From a checkpoint of a small transformer trained on Wikipedia: 12 layers, tied embeddings.
Each number is 128 + 24 x the weight over its row's rms, rounded and kept within 0 to 255. Layers, rows and columns count from 0. The size above them is the row's rms in percent of the matrix's.

# layer 9 attention query, 64x96, rms 0.167, rows 22-31,53-63, columns 48-95
size [ 81 106 111 114 109 111 110 119 113 103 117  78  88  93  96 102 101  88  91 100 108]
[[ 94 139 120 145 147 136 123 137 173  57 110 163  99 103 123 111 132  96 105 142 158 131 141 161 123 144 111 152 147 149  78  73  97 145 132 137 121 137  90 137 131 123 146 148 154 117 135 112]
 [130  68 105 136 119  97 178 139 128 101 121 117  98  91  93 159  96 126 156 167 135 161 156 138 124 114 134 115 134 104 106 152  77  98 136 152 120 115 105  88 131 114 153 139 169 110  87  76]
 [143 139 128 109 172 131 113  79  93  88 136 107  81 122  68 112 106 110 169 163 141 112 117 182 111 111  95 149 114 130 153 106 134 129 148 123 147 109 112 112 151 128 127 130 138 111 136 153]
 [138 169 182 148  87 127 112 119 117 127 159 106 136 163 122 141 128 135  99 104 120 136  99 131  76 111 109 125 127 115  96 141  95  96 147 156 126 146 142 187 138 106  94 117 132 180 138 126]
 [ 66 145 136  91  89 111 128 107 152 116 111 141  90 113 111 127 148 163 139 162 132 115 126 142 106 146 142 104  58 134 129 101 142 113 172 109 119 147 118  95 139 124 135 123 138  87 131 131]
 [109 148 133 119 135 155 122 128 111 154 142 110 134 143  74  97 200 111 191 112 125 152 149 166 127 138 132 133 131 132  98 116 120 138 139 114  93 133  75 118 161 117 144 114 133  75 123 123]
 [133 136 158 166 137 128 123  95 142 198 108 157  85 141 167 141  96 149 151  99 153 172 129  79 104 159 113 148 169  98 150  96 124 121 122 125 133 119  88 116 129 146 116 153 129 134 121 141]
 [147 101 113 150 126 162 114  94 127 181 199 102 138 153 134 159 103 128 135 160 121 130 132 117 160 126  87 154  90 136 123  72  96 124 130 102 103 126 142 128 126  85 118 142 105  98  95 135]
 [116  76 152 101 125 126 146 110 128 145 143 122 137 170 106  77 109 151 120 130 146  80 170 133 156 118 131 142 159 143 119 103 136 152 106 157 128 132 141 129 122 140  79 141 152 106  64 172]
 [102 152 147 161 169 134  62 140  94 120 142 164 136 115  97 117 130  81 174 162 115 123 124  92  99 152 114 121  90 152 114 115 121 171 113 155 130 104 144 170 154 150 116 139 125 100 129 110]
 [ 82 136 149 160 132 133 147 122 145  82 140 121 145  98  85 155 165 141 112 151 143 133  95 128  93 116 125 127 144 155 108 121 147 145 145 139 122 124 132 162  75 103 128 107 144 138 102 127]
 [ 81 156 169 162 116 136 106 141 146 100 115 160 150  77 140 128 133 119 124 142 138 138  99  65 103 116 144 100 112 143  88 140 138 144 151 115 111 136 122 183 117 108 157 133  68  98 140 129]
 [110  88 152 139 110 120 138 108 158 118 120 127 135 109  99 100 137 129 125 131 101 104 155 148 122 158 121 180 150  89 139 137 129 110  97  98 150 126 117 111 113 158 125 173 158 127 113 134]
 [157 132 150 127  91 142 118 131 141 124 139 114  97 135  90 111 129 148 162 108 136 159 126 131 164 129  86 136 142 120 124 112 147 128  95 142 179 128 175 105  82  96 124 114 172 132 113 123]
 [151 108 155 135  80 188 126 160 138 161 154 123 139 172 135 106 141 140 141 115 137 152 108  95 113 148 146 150 131 101  81 134 139 116 151 112 129 121 121  99 122 127  92 130 100 176 134 172]
 [104 119  93 159 180  93 138 144 111 113 146 145 118 149 119 128 149 125  96  98 146 129 153 139 125 128 126 165 158 134 145 114 101 135 155 109 115 144  95 140 156 110 115 137 159 142 175 167]
 [103 140 139 153 149 129 107  85 110  80 155 166 116 127 123 130 147 152  97 145 103 151 133 146 136 104  80 149 118 125 101 115  91 144 116 107 131 138 113 118 131 130 110  92 132 105 133 156]
 [166  87 140 147  96 145 125 125 153 146 121 103  84 140 187 144  93 151 120 133 163 129 146 120 127 133  95 124 146 104 123 129 117 149 116 101  97  96 125 108 128 118 119 137 146 113  93 152]
 [127 114 111 152 122 134 111  91 125 111  83 152 134 129 110 189 144 159 127 135 187 169 119 140 135 122 137 101 134 178 142  93 139 161 120 153  96 155  88 113  91 102 138  91 109 124 177 130]
 [117 126 109  92 119  99 142  91 131 153 167 130 160 146 149 146  96 151 125 145 127 108 145 183 130 136 148 157  77 152  77 105 118 109 187 170 153 132 115 116 127 146 113 125 146 112  86 127]
 [101  97 140 150 138 150 113 162 128 157  86 128 143 126 107 118 160  89 175 132 144 128 143 116 123 115 129 156 143 143  96 163 150 191 133  94 148 172 132 124 123 162 144 168 132 128 116 121]]
# layer 9 attention key, 32x96, rms 0.167, rows 21-31, columns 48-95
size [ 92 127  96 110 103 103 102 104 113 108  99]
[[187 119 129 104 166 157 128 127  74 163 145 110 111 109 141 137 130 139 131 130 135 119 112 149 132  95 118 110 116 115 134 141 102 127 138 146 144 100 149 109 154 128 154 100 127 101  96 108]
 [129 112  99 154 109  94 106 119 117 155 101 112 164 159 155 109 120  86 129 114 151 144 155 152  90 155 179 161 175 114 139 140 151  97 121 103  76 104 131 125 172 169 130 134 137 129 145 106]
 [125 139  83 162 111 134 133 106 149 116 126 123 134 156 125 119 121 171 103 104 126 171 166 132 112 119 120 120 126 155 106 151 138 116 144 152  93 116 113 106 131  94 121 165 174 149 117 113]
 [152 137 131 165 129 143 119 114 158 129 155  99 135 164 111 151 126 163 110 153  96 111  93 119 148 149 135  96 128 144 153 108 128 150  76 162 119 131 149 119 105 125 151 134 115 119  93 144]
 [180 159 134 100  95 148 168  79 161 112  86 122  98 115 118 157 143 107 111 117 122 116 117 100 140 127 105 119 104 106 149 177 101 155 129 114  93  95 146 156 150 111  77  88 129 131 113 130]
 [112 151 143  93 138 111 101 169 142 131 121 112  93  68 137 148 117 122 154 133 109  98 146 189 156 119 117 155  69 150 137 106 105 104 128 146  93 121  98 116  74 149 124  93 171 137 155 114]
 [ 99 105 147 108 148 152 105 157 125 111 135 160 158 142 117 109 113 134 137 136 102 129 139 139 100 106 132 116 108 179  89 122 119 132 136 139 106 111 170 145  93 151 136 143 149 130 166 110]
 [113 132 139 150 119 119 158 135 168 142 137 154 126 153 170 133 124 105 127 122 162  92 112 167 109 103 102 182 119 119 139 146 142  98 181 104 141 105 186 133 134 121 136 151 131 162  99 125]
 [104 180 105 123 122 126 141 126 102  76 122 129 130 154 158 138 153  79 137 113  96 123 115 148 130 155 116 135 152 151 118 109 121 129 139 190  72 126 112 175 160 129 112 140 120 137 151 140]
 [125  92 142 159 141  74 154 124 115 157 106  74 153 114 111 162 132 128 149 172 148 103 169  95 136 126 175 146 102  87 125 128 157 129 112 141 128 134 145 134 103 105 154 160 161 135 104  98]
 [123 172 155 144 128  92  95 182  93 127  85 116 150 117 147 134  97 105 126  96 120 134 169 150 142 125 114 157 114 108 126 184 114 168 129 151 134 108  88 139 155 134 117 165 142 121 102 163]]
# layer 9 attention value, 32x96, rms 0.198, rows 0-31, columns 48-95
size [ 98  96 102 104 105  90 110 101  96 104 115 100 109 106  92  95  96  98 104 103  97  92  87 102 100  85  93 102 106  96 112  95]
[[136 164  89  98 145 163  69  77 126 131 125 118 108 116 151 156 152 126 114 143 146  88 126 136 119 136 159 121 119 126 181 146 132 157 128 128 120 131 177 130 119  98 117 127 154 123  85 106]
 [122 116  79 177 109 110  91 121 115 152 104 181 110 122 131 127 157 142 152  82 112 141 162 143 193 118 116 117 126 131 122 123 145 142 129 144 100 155 108  98 117  69  83 164 112 149 151 148]
 [144 128 126 129 139 157 159 176 135 103 141 131 165 103 125 143 173 161 138 131  79 172  90 121 121 135 118 141  84 127 168 169  87 132 137  87 157  93  87 142 132 134 132 104 112 131  70 105]
 [116 177 116 136 108 140 141 175 105 133 111 143 105 159 157  99 166 126 118 148 117 125 133 150 158 159 147 114 146 124 125 126 132 143 117 109 171 139 133  81 134 116 114 162 150 170 130 134]
 [135  63 149 142 147 139 171 121 109  95 135 150  95 112 155 169 118 118 111 109 134  94 147 125 119 155 117 133 124 144 164 156 147 181 133 120  78 105  88 111 119 141 142 135 136 121 116 154]
 [145 144 106 140 117 153 117 124 150 176 127  88 160 111 108 130 141 154 148 135 132 148 158 153 105 131 137 151 136 156 126 134 110  99 103 116 107 131 124 173 129 113 130 143 111 130 120 178]
 [162 110 143 158 108 118 140 123 137 181 132 114 135  80 148 120 133  96 134 108 116  83 119  91 147 138 128 130 116 105 131 147 112 110 130 129 118 112 101 126 114 119 153  89 151 153 131 170]
 [104 124 172 129  91 147 121 131  89 158 149 148 108  98 120 129 167 145 110 118  90  91  94 108 128 154 126 111 187 109 136 126 169  90 147 105 107 142 140 105 134 120 110 141 137  91  92 180]
 [145 150 120 129 149 138 123 115 163  94 145 116  98 141  89 112 137 116 155 133 114 141 168 114 126 135 167 158 144 109 106 145 149 155 154 140 147 106 110  89 129 112 144 126 106 121 166 192]
 [145 118 125 124 114 116 120 130 193 122 149 152 173 135 152 120 131 128  83 135 103 141 114 126 136 119 144 162 115 146 127 109  99 101 154 103 112 121 105  88 109 126 150 184 132 162 102 146]
 [ 88 140 148 116 173 101 124 120 126 129 140  79 124 128 140  95 115 112  80 142 145 175 126 163 130 108 118 153 113 133 154 149 165 107 115 151 153 122 127 102 120 115 116 115 104 118 128 114]
 [159 136 124 103 119 100  98 147 116 145 140 149 169 112  93 150 158 139 135 129 140 142  85 168  83 185 136 110 147 122 158 153 112  92 116 177 161  84 134 123 100 142 107 132  98 143  70 125]
 [132 113 121 138 177 120  84 119 138 137 125 142 104 105 134  93 110 118 138 118 122 150 137 151 134  68 104 147 149 155 122  88 115  91 154 125 149 134 100 130 135 138  98 133 105  87 169 116]
 [150 153  53 142 115 126 128 132  93 144 123 163 130 160 125 125  95 105 127 143 150  98 113 155 127 109 139 175 103 143 148 155 107 163 135 109  91 124 120 115 122 147 117 130 117 137 145 139]
 [126  89 138 140 101 121 123  90 115 134 111 134 163 138 163 114 123 139 133 142 115 117 177 144 168 133  94  79  93 114 115 125 171 137 148 142  93 160 133 117 135 149 113  85 127 135 149 112]
 [149 130 109 120 136 145 129 166 105 127 107 162 160 110 129 111 122 133 142 125 161 159 138 105 116 127 155 143 127 169 101 163 130 113 105 157 137 152 110  99 134  75 146 128 159 142 159 119]
 [ 87 134 152 116 119  93 141 151 129 137 169 136 160 137 146 154 152 135  90 128 131 133 172 120 140 119 121 118  75  98 150 116 100 116 151 117 126 109 185 134  92  93 119 110 104 126 123 136]
 [105 163 115 119  83 140 133 128 111 146  88 104 142 128 143 138 133 101 122  91 127 128 163 134 162 147 121 118 130 134 111 118 106  68 142 124 165 121 129 170 107 124 100  84 126 155 145 157]
 [141 102  90 117 138 160 140 136 137  99 129 125 108 116 132 116 126 118 173 148 135 125  86 114 136 161 108 146 117  85 124 123 168 167 161 154 100 114  81 160 122 121 145 142 105 133 117 125]
 [133 172 124 140 107  85 130 204 145 176 140 139 110 136 100 124 167 142 129 155  83 144 102 136 158 122 153  99 133 101 143 120  92  73  92 159 121 145 123 118 126 156 132 133 110  99 114  94]
 [115 140 142  94 107 142 148 150 127  96 154 117 123 128 117 132 130 109 140 139 126  73 151 129 144 167 128 150 130 168 145 123 116 118 168 109 140 103 137 118 163 108 155 150 163 106 130 129]
 [151 108 151 116 115 119 124 130 140 133 143 128 174  79  97  79 101 110 131 108 148 153 128 123 150 109 144  82 116 120 121  79 118 112  97 116 110 113 163 114 117 140  99 114 132 124 157 173]
 [174 121 110 107 157  88 128 158 125 140 161 138 112 116  86 148 124 143 102 119 110 116 130 138 158 125 120 126 186 136 100 110 103 114 114 104 123 152 116  81 150 174 111 107 118 128 109 102]
 [117 138 120 128 151 107 150 126 156 160 116 174 143 109  92 162  66  89 144 103 106 130 115 118 128 135 141 166 134 162 173 139 131  90  98 134 106 145 116 146 135  72 125 153 157 111 111 118]
 [116 144 135 129 157 103 141 138 171 159 102 115 124 111 138  64 142 146 123 115 119 108 134  82 128 155 155 121 108  77 151 135 140  97  88 152 123 109 146 191 140 127 130 113 111 109 176 131]
 [151 115 113 104 130 107 124 125 148 146 129 116 125 161 114 108 112  99  96 162 116 120  68 125 117  88  96 150 161 127 133 142 135 155 136 168 189 141 136 123 134  95 107 150 148 142 149 124]
 [165 137 120 126 104 135 137 128 167 130 108 172 133 110 133  83 160 109  92 100 163 156 141 144 134 154 129 141 129 132 189 104 138 158 129 155 117 183 121 134 185 158 174 119 125 141 124 111]
 [ 94 119  92 159 159 136 106 126 128 129  79 146  96 125  98 144 148 152 159 122 155 119 147 128 156 148 119 153 116 161  83 121 111 101 169 138 165 155 135 100 138 117 143 126 103  86 105 108]
 [153 123 122 134 151 136 149 143 118 137 158 157  92 164 154 110 136 150 101 107 165 119 153 100 113 138  69  98 123 101 151 134 130  84 146 105 100 136 125 149 132 106 117  96 159 117 124 138]
 [116  81  91 119 141 141 129 146 114 116 112 154 137 120  88 122 149 120 140 156 125 135 114 119 130 148 160 107 115 133 185 118 144 127 134 135 131  98 160 165 128 158 125 139 108  69 162 152]
 [125 132 108 136 136 176 146 109 151 121 151  93  84 137 142  98 113 127 117 150 116 129 115 170 146 132 146 104 139 123  90 120  81 142 103 182 155 154  88  83 175  99 140  86 151 109 109 137]
 [161 152  95  98  74 135 142 116 140 127  89  82 130 125 141 148  94 107 150 127 111 139  85 145 152 142 118 126 137 138 140 193 148 133 119 116 134 122 124 124  93  77 169 101 127 117 126 140]]
# layer 9 attention output (transposed), 64x96, rms 0.187, rows 0-63, columns 48-95
size [104  81  98  99 102  85 104  96  84  95 101 101  98  91  89 104  96  95  99  94  99  86  86 101  97  90  86  86  88 101  98  91  94 107 113 106 102 109 101 113 102 107 119 110 106 117 104  90  99 100  99 108 101 109  95  99  98  89 116 117 118  89 111 103]
[[151 140 125 128 163 155 177 139 154 110 134 138 129 149 155 122 163  97 160 142 196 113 102  82 104 126 103 100 122 143  82 109 114 136 144 146 144 109 166 131  78 136 123 153 102 122 133 139]
 [130 128 101 111 164 157  95 171 119 174 152 125 153 132 125  91 109 134 143 126 146  91 140 159 114 134 110 130 115  88 121 141 146 125 109 153 141 135 133 115 148 109 124 101 109  96 126 141]
 [124 136 105 113 166 174 115 142 120 135 164 113 128  91 131 136  82 105 142 125 196  81  82 140 113 132 136 104 166 113 161 161 121 116 120 117 126  74  76 159 114 119 131 147 126 105 122 128]
 [147 158 105  78 105  99 156 149 142 124 117 128 177 114 127 120 145 169 137 119 149 138 143 134 103 161 136 128 133 178 138 119 152 120 117 171 140 156 134 140 101 119  97 135 166 135  84 128]
 [153 130 120 107 100  99 107 117 133 207 158 124 160 148 126 110 112 129 112 136 108 124 151  72 132 102 137 100 112 116 125  95 132 122  95  94 170 118 153 148  83  82 138 137 136 101 140 128]
 [148 133 112 146 121 133 138 122 125 100 105  92  99 117 138 159 128 134 144 131 121 127 128 152 141 104 118 162 153 168 155 143 162 163 168 161 105 102 149 136 107 115 117 114 128 114 145  76]
 [140 150 100  95 105 113  98 192 147 156 158 116 103 147 162 111 151 104 134 109 112 132 136 142 155 142 167 105 161 135 135 138 126 110 140 122 128 113 104 144 135 164 157  53 113 103 163 147]
 [133 191 139 132 125 109 141 105 109  83 173 135 158 113 153 140 149 155 159 140 108 147 129 124  90 168 124 100 113 124 117 121 111 140 103 121 104 106 129 108 118 143 139 143 119  83  72 143]
 [127 113 156 110 150 115 174 145  90 130 108  96 123 139 179 119 104 158 162 104 133 138 156 170 115  95 139 116 123 120 149 138 122 171 139 126 108 133 156 167  97 124  94 123 148 139  99 132]
 [110 119 128  81 130 117 123  94 102 186 149 124 137 108 120 118  89 106  94 157 177 117 146 143 106 136 128 160 113 152 112 111 125 118 155 125 110 115 125 145 152 120 106 219 136  85 121 136]
 [176 146 149 132 107 162  94 151 107 162 169 107 144 100 137 166  92 148 168 123 141 132 104 136 119 136 117 162 137 137 114 165  99 142 117  64 154 176 143 122 116  92 138 117 147 137 115 163]
 [139 131 153 121  98 145 119 165 159 124  93 160 118 103 147 145 126 102 126 131 157 179 138 157 102 142  88 107 165 116 121 161 105 161 162 121 134 102 155 137 132 112 154 194 107 145 144 145]
 [143 130 111 123 151 158 168 128 159 115 144 141  96 149  88  98 135  95 117 127 170 118 133 113  94  88 131 120 110 118 140 130 117 149  84 142 139 100 120 165  85 134 156  43  96 109 150 123]
 [124 131 139 114 115 154 129 154 147 141 116 145 115 139 144 148 124 146 130 167 111 142 147 111  94 118 129 118  97 160 125 133 175 112 120 107 132 138 104 135 134 154 110 153 101  87  76 100]
 [108 152 146 131 147 149 149 154 117 142 165 127 141  84 122 169  97 124 163 113  60 127 135 142  98 136 101 120 128 120 156 169 164 135  90 119 157 102 150 123 153 190 120 100 141 103 121 122]
 [112 122 138 108 177  74 136 147 102 135 135 128 133 148 141 134 112 133 122 131 134 113 123 120 111 168 121 141 133 147 171  88 144  91 164  97 120 166 111 138 150 182 116 164 119 121 144 138]
 [148 121 108 105 115 122 147  85 109 141 151 124 150 120  93 130 126  97 152 125 109  56 139 146 131 133  92 127 156 134 103 115 110 118 148 152 123 147 176 160 129 111 126  85 146 137 136 135]
 [148 142 116  74 149 127 119 139 115 112 140 136 152 144 149 125 100 138 126 115 143 154 127 111 123 136 144 154 127 102  91 127 147 116 116 138 113 160 123 147 119 155 109  28 122 119  96 149]
 [138  80 140 106 123 130 124 123 135 147 115 132  86 154 122 124 138 114 121 167 131 159  89 155 144 111 128 176 136 148 154 118 147 111 111 162 131 152  82 153 127  85  92 171 163 127 118  79]
 [122 128 135 130 154 107 141 135 136 120 178  93 130 117 100 172 119 121 130 135 143 164 183  92  70 110 145 152 156 108  87 146 124 125 139 114 177 122 130 114 121 149 142 128  99 104 114 141]
 [148 123 137 110 123 103 154 138 118 117 134 161 168 120 125 116 148 157 142 111 101 164 126 149 201  89 143 105 148 146 115  77 155  98 102 113 153 171 149 169 156 136 114 128 105 140 133 165]
 [115 160  78 120 148 120 146 146 128 137  66  94 147 131 145  78 138 153 106 142  90 128 105 124 145 145 163 108 158 127  95 120 108 105 132 150 157 135 134  99 127  97 128 130  89 115 116 124]
 [160 138 157 130 109 166 154 129 151 133 106 140  74 124 148 159 161 129 104 123 120 157 181 127 127 115 164 100 127 160 110 133 111 189 139 115 198 122  92 145 123 100 110  96 135 102 104 124]
 [130 122 141 136 133 138 108 129  80  97 149 125 120 149 140  99 164 105 129 117 158 113 129 157 121 178 138 120 140 175 133 154 123 158 150 136 147 107 122 105 128 106 105 125 146 135 138 136]
 [115 137 134 115 116 155 102 103 116 153 138  80  60  91 114 175 145  80 117 135 127 156 139 127 154 127 142 117 161 163 100 122 101 128 142  93 131 128 157 107 129 131 147 127 120 173 129 138]
 [131  81 110 136 192 151  45 109 111 133 127 140 156 102 125 106 183 141 117 144 153 162 139 128 126  86 140 115 121 105 158 120 106 137 135 135 147 101 129 123 114 114 143 135  89 131 101 148]
 [127 150 138 123 151 131 140 126 149 162 134 158 137 132 114 113  83 182 103 143  88 128  99  97 161 139 112 140 134 107 153 123 131 166  95 192 151 100 125 106 108 135 121 157 125 168 135 134]
 [128 166 145 134 115 151 118 111 161 146  99 112 122 135 125 141  96 137 109 189 146 155 148 171 121 144 150 129 134 138 137  91 106 117 195  91 136  87 172 117 183 117 100  83 127 132 166 127]
 [ 98 141 129 132 133 132 130  86  96 137 116 135 126 123 145 141 126 114 138 171 125 153 140 110  92  84  81 184 123 124 123  93 101 134 135 102 147 131 145 135 201 107 122  87 135 123 105 148]
 [142 132 140 136 105  97 133 133 159 152 134  95 142 156 140 130 156 168 147 153 134 104 137 146 120  82  87 156 112 110 175 159 123 128 148 120 149  89 142 143 123 147  97 175 144 101 107 125]
 [149 119 111 113 110 112 133 124 125 160 155 160 139 142 131 135 153 146 130  80 129 153 117 154 109  92 103 103 150 136 165 159 135 148 148 151 159 171 123 130 152 109 127  46 153 169 121 144]
 [161 131 162  93 121 126 127 140 135 102 159 125  73 109  92 129 165 168 120 111 159 134 113 134 111 102  98 101 115  97 128 134 151 132 150  77  85 111 146 152  96 138 118 115 176  90 121 114]
 [127 145 153 115 140 100  74 103 130 139 135 129 143  93 105 117  96 192 109 150  99 100 119 193 110 127 164 115  96 159 164 130 163 135 132 143 143 152 101 112 145 112 126 154 136 116 166 124]
 [115 128 114 136  73 129  98 100 141 155 107 168  94 128 160 154 104 153 119 129 159 153 140 104 159 140 128 144 157 112 151 112 156  80 178 117 148 130 146 115 167 112  74 157 157 134 105 110]
 [158 107 132 118 120 158 150 147  84 174 132 119 126 137 127 101 134 122 129 132  61 143 136 160 135 109 132 166 114 119  96 108 100 136 123  97 149 175 164  76 140 168 146 118 120 107 129 128]
 [118 125 124 156 120 115 120 145 118 128 113 136 115 119 130 115 125 135 100 117 141 116 104 105 177 133 125 124 167  73 139 114 137  94 165  88 135  75 175 119 150 108 120 162 109 107 159 137]
 [139 136  80 139 143 175 158 119  87 118 135 146 119 139 151 123  87  63 136 126 135 107 144 139 106 153  92 125 130 132 125 123 108 142 126 126 102 125 123 160 136 152 139 143 130 114 115 145]
 [155 132 121 104 159 145 123 103 148 134 120 117 193 141 153  89 104 114  80 152 118 148 150 147 143 107 155 116  98 123 130 186 130 149 111 169  90 143 118 110 134 166 113 192 119 139 109 152]
 [130 115 114 161 118 168 142  97 111 112 135 142 159 116 101 110 130 102 117 120 128  93  98 165 130  97 113 131 148 127 115 144 117 195 104 114 127 120 149 113 152  94 104 111 118 198 105 105]
 [115 130 121 100  94 142 126 157 128 145 134  95 113 143 106 108 112  94  98 148 157  86 128 137 138  91 129 138 150 123 116 149 145 149 127 132 152 144 164 128 162 127  81  98 149  94 119 134]
 [100 133 136  79 165 136 104 144 149 158 100 205 184 119 125 134 145 117 128  99 119 129 170  89 144  83 127 126 151 135 146 133 127 115 144 135 144 152 142 129 151 154 135 109 122  94  92 144]
 [103 145 104 161 119 133 139  93 122  79 139 143 163 109 106 146 144 169 124 144 100 124 118 130 171 114 137 133 157 154 116 152  97 135 167  99 100 177 146 109 101  89 147 128 148 171 126 128]
 [ 87 108 114 127 138  92 133  68 145 116 106 138 152 137 123  93 133 118 109 163 120 148 128 135 150 142 123 122 112 130 121 108 159 134 128 196  90 105 131 152 121 161 105  96 125 107 159  95]
 [102 106 112 117 115 129 169 108 153 111 119  93 121 148 107  93 156 151 112 113 101  99 136 149  92  71 159 141  64 101 121 118 131  78 115 102 128 156 116 112 117 125  76 140 123 139 127 112]
 [107 121 111 129 133 110  93 110 136  95 118  99 159 117 100 155 130 153 133 130  88 183 127 111 151 135 101 141 148 102 152 100 131 115 149 134 139 144 148 108 143 130 119 149 124 148 122 163]
 [134  89 139 131 108  54 115  91  99 130 149 151  93 123 134 170 118 122 122  84 163 109 117 148 114 165 109 175  72 120 123 142 127 150 161 122 116  98 165 126 127 169 152 134 121 137 140 152]
 [153  92  99 145  88 133  99  92 133 108 102 123 129 133 125 124 174 150 149 143 158 174 150 134 128 132 122 134 149 151 113 120 126 110 155 153 107 170 101 141  69 111 134 120  99 144 117 127]
 [144 154 136 121 114 121 108 126  95 147 131  99 129 113 112 101 124 123 174 178  99 144 152 154 133  95 113 149 159 122 168 118 128  88 106 152 149 134 148 109  96 153  95 110 137  85 119 142]
 [140 129 163  90  95 132 130 130 100 125 135  91  85 147 137 124 154 128  70 117 164 141 151 133 130  90 142 167 126  95 181 135 132 148 173 122 113  64 136  84  83 140 119 140 120 144 130 178]
 [160 125 145 169 107 157 211 159 155 123 108 144 100 145 122 112 168 134  94 131 119 153 150 131 103 134 128 121 107 154 124 150  81 143 126 141 153 124 170 114 106 129 125 155 128 129 114 148]
 [140 146 124 121 110 117 134 156 121  86 135 144 151 126 128 123 127  78 116  88 140 112 123 112  82 122 128 130 123 149 115  81 144 118 142 135 128 129 125 120 117 154 142  88 138  60 156 138]
 [151 128 126 105 106 120 158 142 126 156  66 121 179 172 168 110 177 156 124 103 129 143 145 132 123  93 143  86 153 137 113 129 167 102 138 134 109 138 132 149 149  98 125 175 149 140 135 145]
 [128 124 127  87 110 161 168 126 147 120 106 110 107 110 142 145  98  75 129 111 102  96 124 152  89 206 175 158 106 135 118 142 116 192 149 144 146  99 134 140 115  86 143 141 165 135 138  81]
 [142 111 146 123 156  87 133 106 138  81 165 119 108  99 126 135 130 162 105 119 159 157 192 146 121 141 148 110 130 105 113 119 129 138 121 129 135 139 129 127 104 127 113  92 117 112 104 125]
 [123 120 145  93 119  74 134 113 112 143 153 136 165  87 106 132 123 125 158 130  70 111 127  83 142 128 151  93 145 115 157 111 116  78 113 136  92 124 161 121 149 158 176 132 102 145 145 117]
 [131 127 124  82 140  90 116 128 132 189 114 120 102 116 127 139  95 137 131 103  91 135 141 137  92 166 117 160  95 125 136  87 110 115 105 113 107 123  87 157 128 143 116 157 108 131  90 159]
 [139 138 130 127 149 152 139 165 115 126 133 113 110 194 112 115 132 142 109 152 144 118 135 108 113 136  98 104 144 124 142 135 125 140 115  98 172 123 115 136  90 105  65 130 136 121 104 100]
 [126 155 141 130  94  91 183 117 152 101 131 158 142 117  95 161 103 133 138 149 108 128 127 156 128  99 155 129 159 142 151 121 143 126 142 128  61 126 149 126 115 147 114  92 120  92 104 178]
 [169 111 105 115 114  87 122 121 111 112 157 132 145 158 145 122 146 124 150 141 109 138 152 178 127  89 133 128 136 182 105  87 103 120 186 117 106 123 110 154 158 131  89 127 165 179  95 108]
 [128 118  90 136 100 140 144 146 143 130 129 124 181 140 117 138 150 132 135  87 155 118  91 111 122 136  99 136 125 135 148 111 163  75 121 177 163 154 135 132 106  92 151 124 110  92 140 114]
 [176 143 132 120 137 120  87 140 152 109 154 148 125 148 112 102 155 115 115  77 150  72 115 136 173 155 166  93 114 134 170 138 137 133 114 115 143 155 139 138 105 141 134 117 154 157 183 127]
 [129 132 159 118 112 170 143 138 120 124 109 127 104  96 114 129 150 110  93 108 135 123 114 118  71 169 154 136 124 119 108 116 134 144 116 146 117 136 108  97  84 100 115 117 147 144 109 152]
 [ 97 147 114 118 169 118  98 107 154  74 126 107 134 122 156 122  69 136 142 156 116 130 163 130 142 116 142 112 114 142  79  95 135  75 127 105  96 136  92 123 111 110 164  92  99  96 158 106]
 [116 108 130 133 177 137 149  92  89 159  87 172 101 138 156 123 100 147 119 143 137 147 150 121 128 125 139 143 125 123 130 118 101 147 120 145 130 150  97 121  99  90 115  83 139 108 121 134]]
# layer 9 MLP up, 256x96, rms 0.203, rows 0-4, columns 48-95
size [104 102  92 100  92]
[[135 178 172 154  92 130 112 145 144 166 108 191 146 126 142 144 110 125 122 149  88 146 111 132 117 143 128 165 121 163 114 169 147 148 118 150 108 152 113 170 119  84 104 122 109 114 115 136]
 [161 122 108 141 132 124 152 118 109 123 157 114 137 134 135  88 144  79 159 124 119 159 153 148 100 133 134 125 122 137 184 112 109 112 106 140 157 131 150 139 132 180 135 111 113 158 132  91]
 [105 135 114 150 132  98 148 163  92 121 128 110 167  92 149 113  84 103  83  87  95 128 145 115 106 129 138 156 111  84 155 109  73 132 159 111 106 146 120 123 117 124 152 122 145 112 113 129]
 [ 90  86 162  68 111 147  88 175 108 129 152 103 127 173 110 115 122 108 122 102 152 145 135 126  96 125 110  98 157 127 149 124 177 135 117 127 122 147 152 129 127 115 117 142 118 122 101 110]
 [139 157  78 107 153 110 115 121 156 134 145 123 118 133 143 146 115 131 138 119 160 114 100 142 117 143 153 109  77 108  96 132  92 111 119 100 124 133  78 132 173 144 126  82 162 127 169  92]]
# layer 9 MLP down (transposed), 256x96, rms 0.207, rows 0-4, columns 48-95
size [103  99 100 104 102]
[[127 131 133 126 185 138 130 121 111  81 171 126 101 140 134 104 130 144 107 140 182 139 133 127 109 167 155  99 126 121 108  93 130 128 136 125 124 157 174 129 137 137  92 115 131 112 144 133]
 [141  83 150 122 144 125 122  75 136 134 154 100 139 150 120  74 118  97 111 177 144 131  79 101  93 124 156 111 165 148 182 119 121 130 123 119 133 137 125 113 123 142 117  98 128  95 170 111]
 [145 143 174 118 126 134 118 122 132 129 155 121 124 124  89 112 156 135 147 167 155 125 135 125  91 139 108 105 182 116 143 169 123 104 111 123 127 166 141  82 145  96 137 124 153 126  92 119]
 [126 151 106 145 138 129 171 130 147 119 123 144 136  66 128 127 117  76 103 133 109 124 129 126 137 151 130 122 181 139 170 145 160 143 127 155 170 112 111 112 143 123 125 114 160 137 139 131]
 [140  92 116  98 136 136 156 147 136 145 129  99 132 104  99  93 167 167 119 145 119 109 163 100 115 111 141  95 173 138 156 145 141 128 114 145 159 128  75 140 122 114 133 119 151 151 134 129]]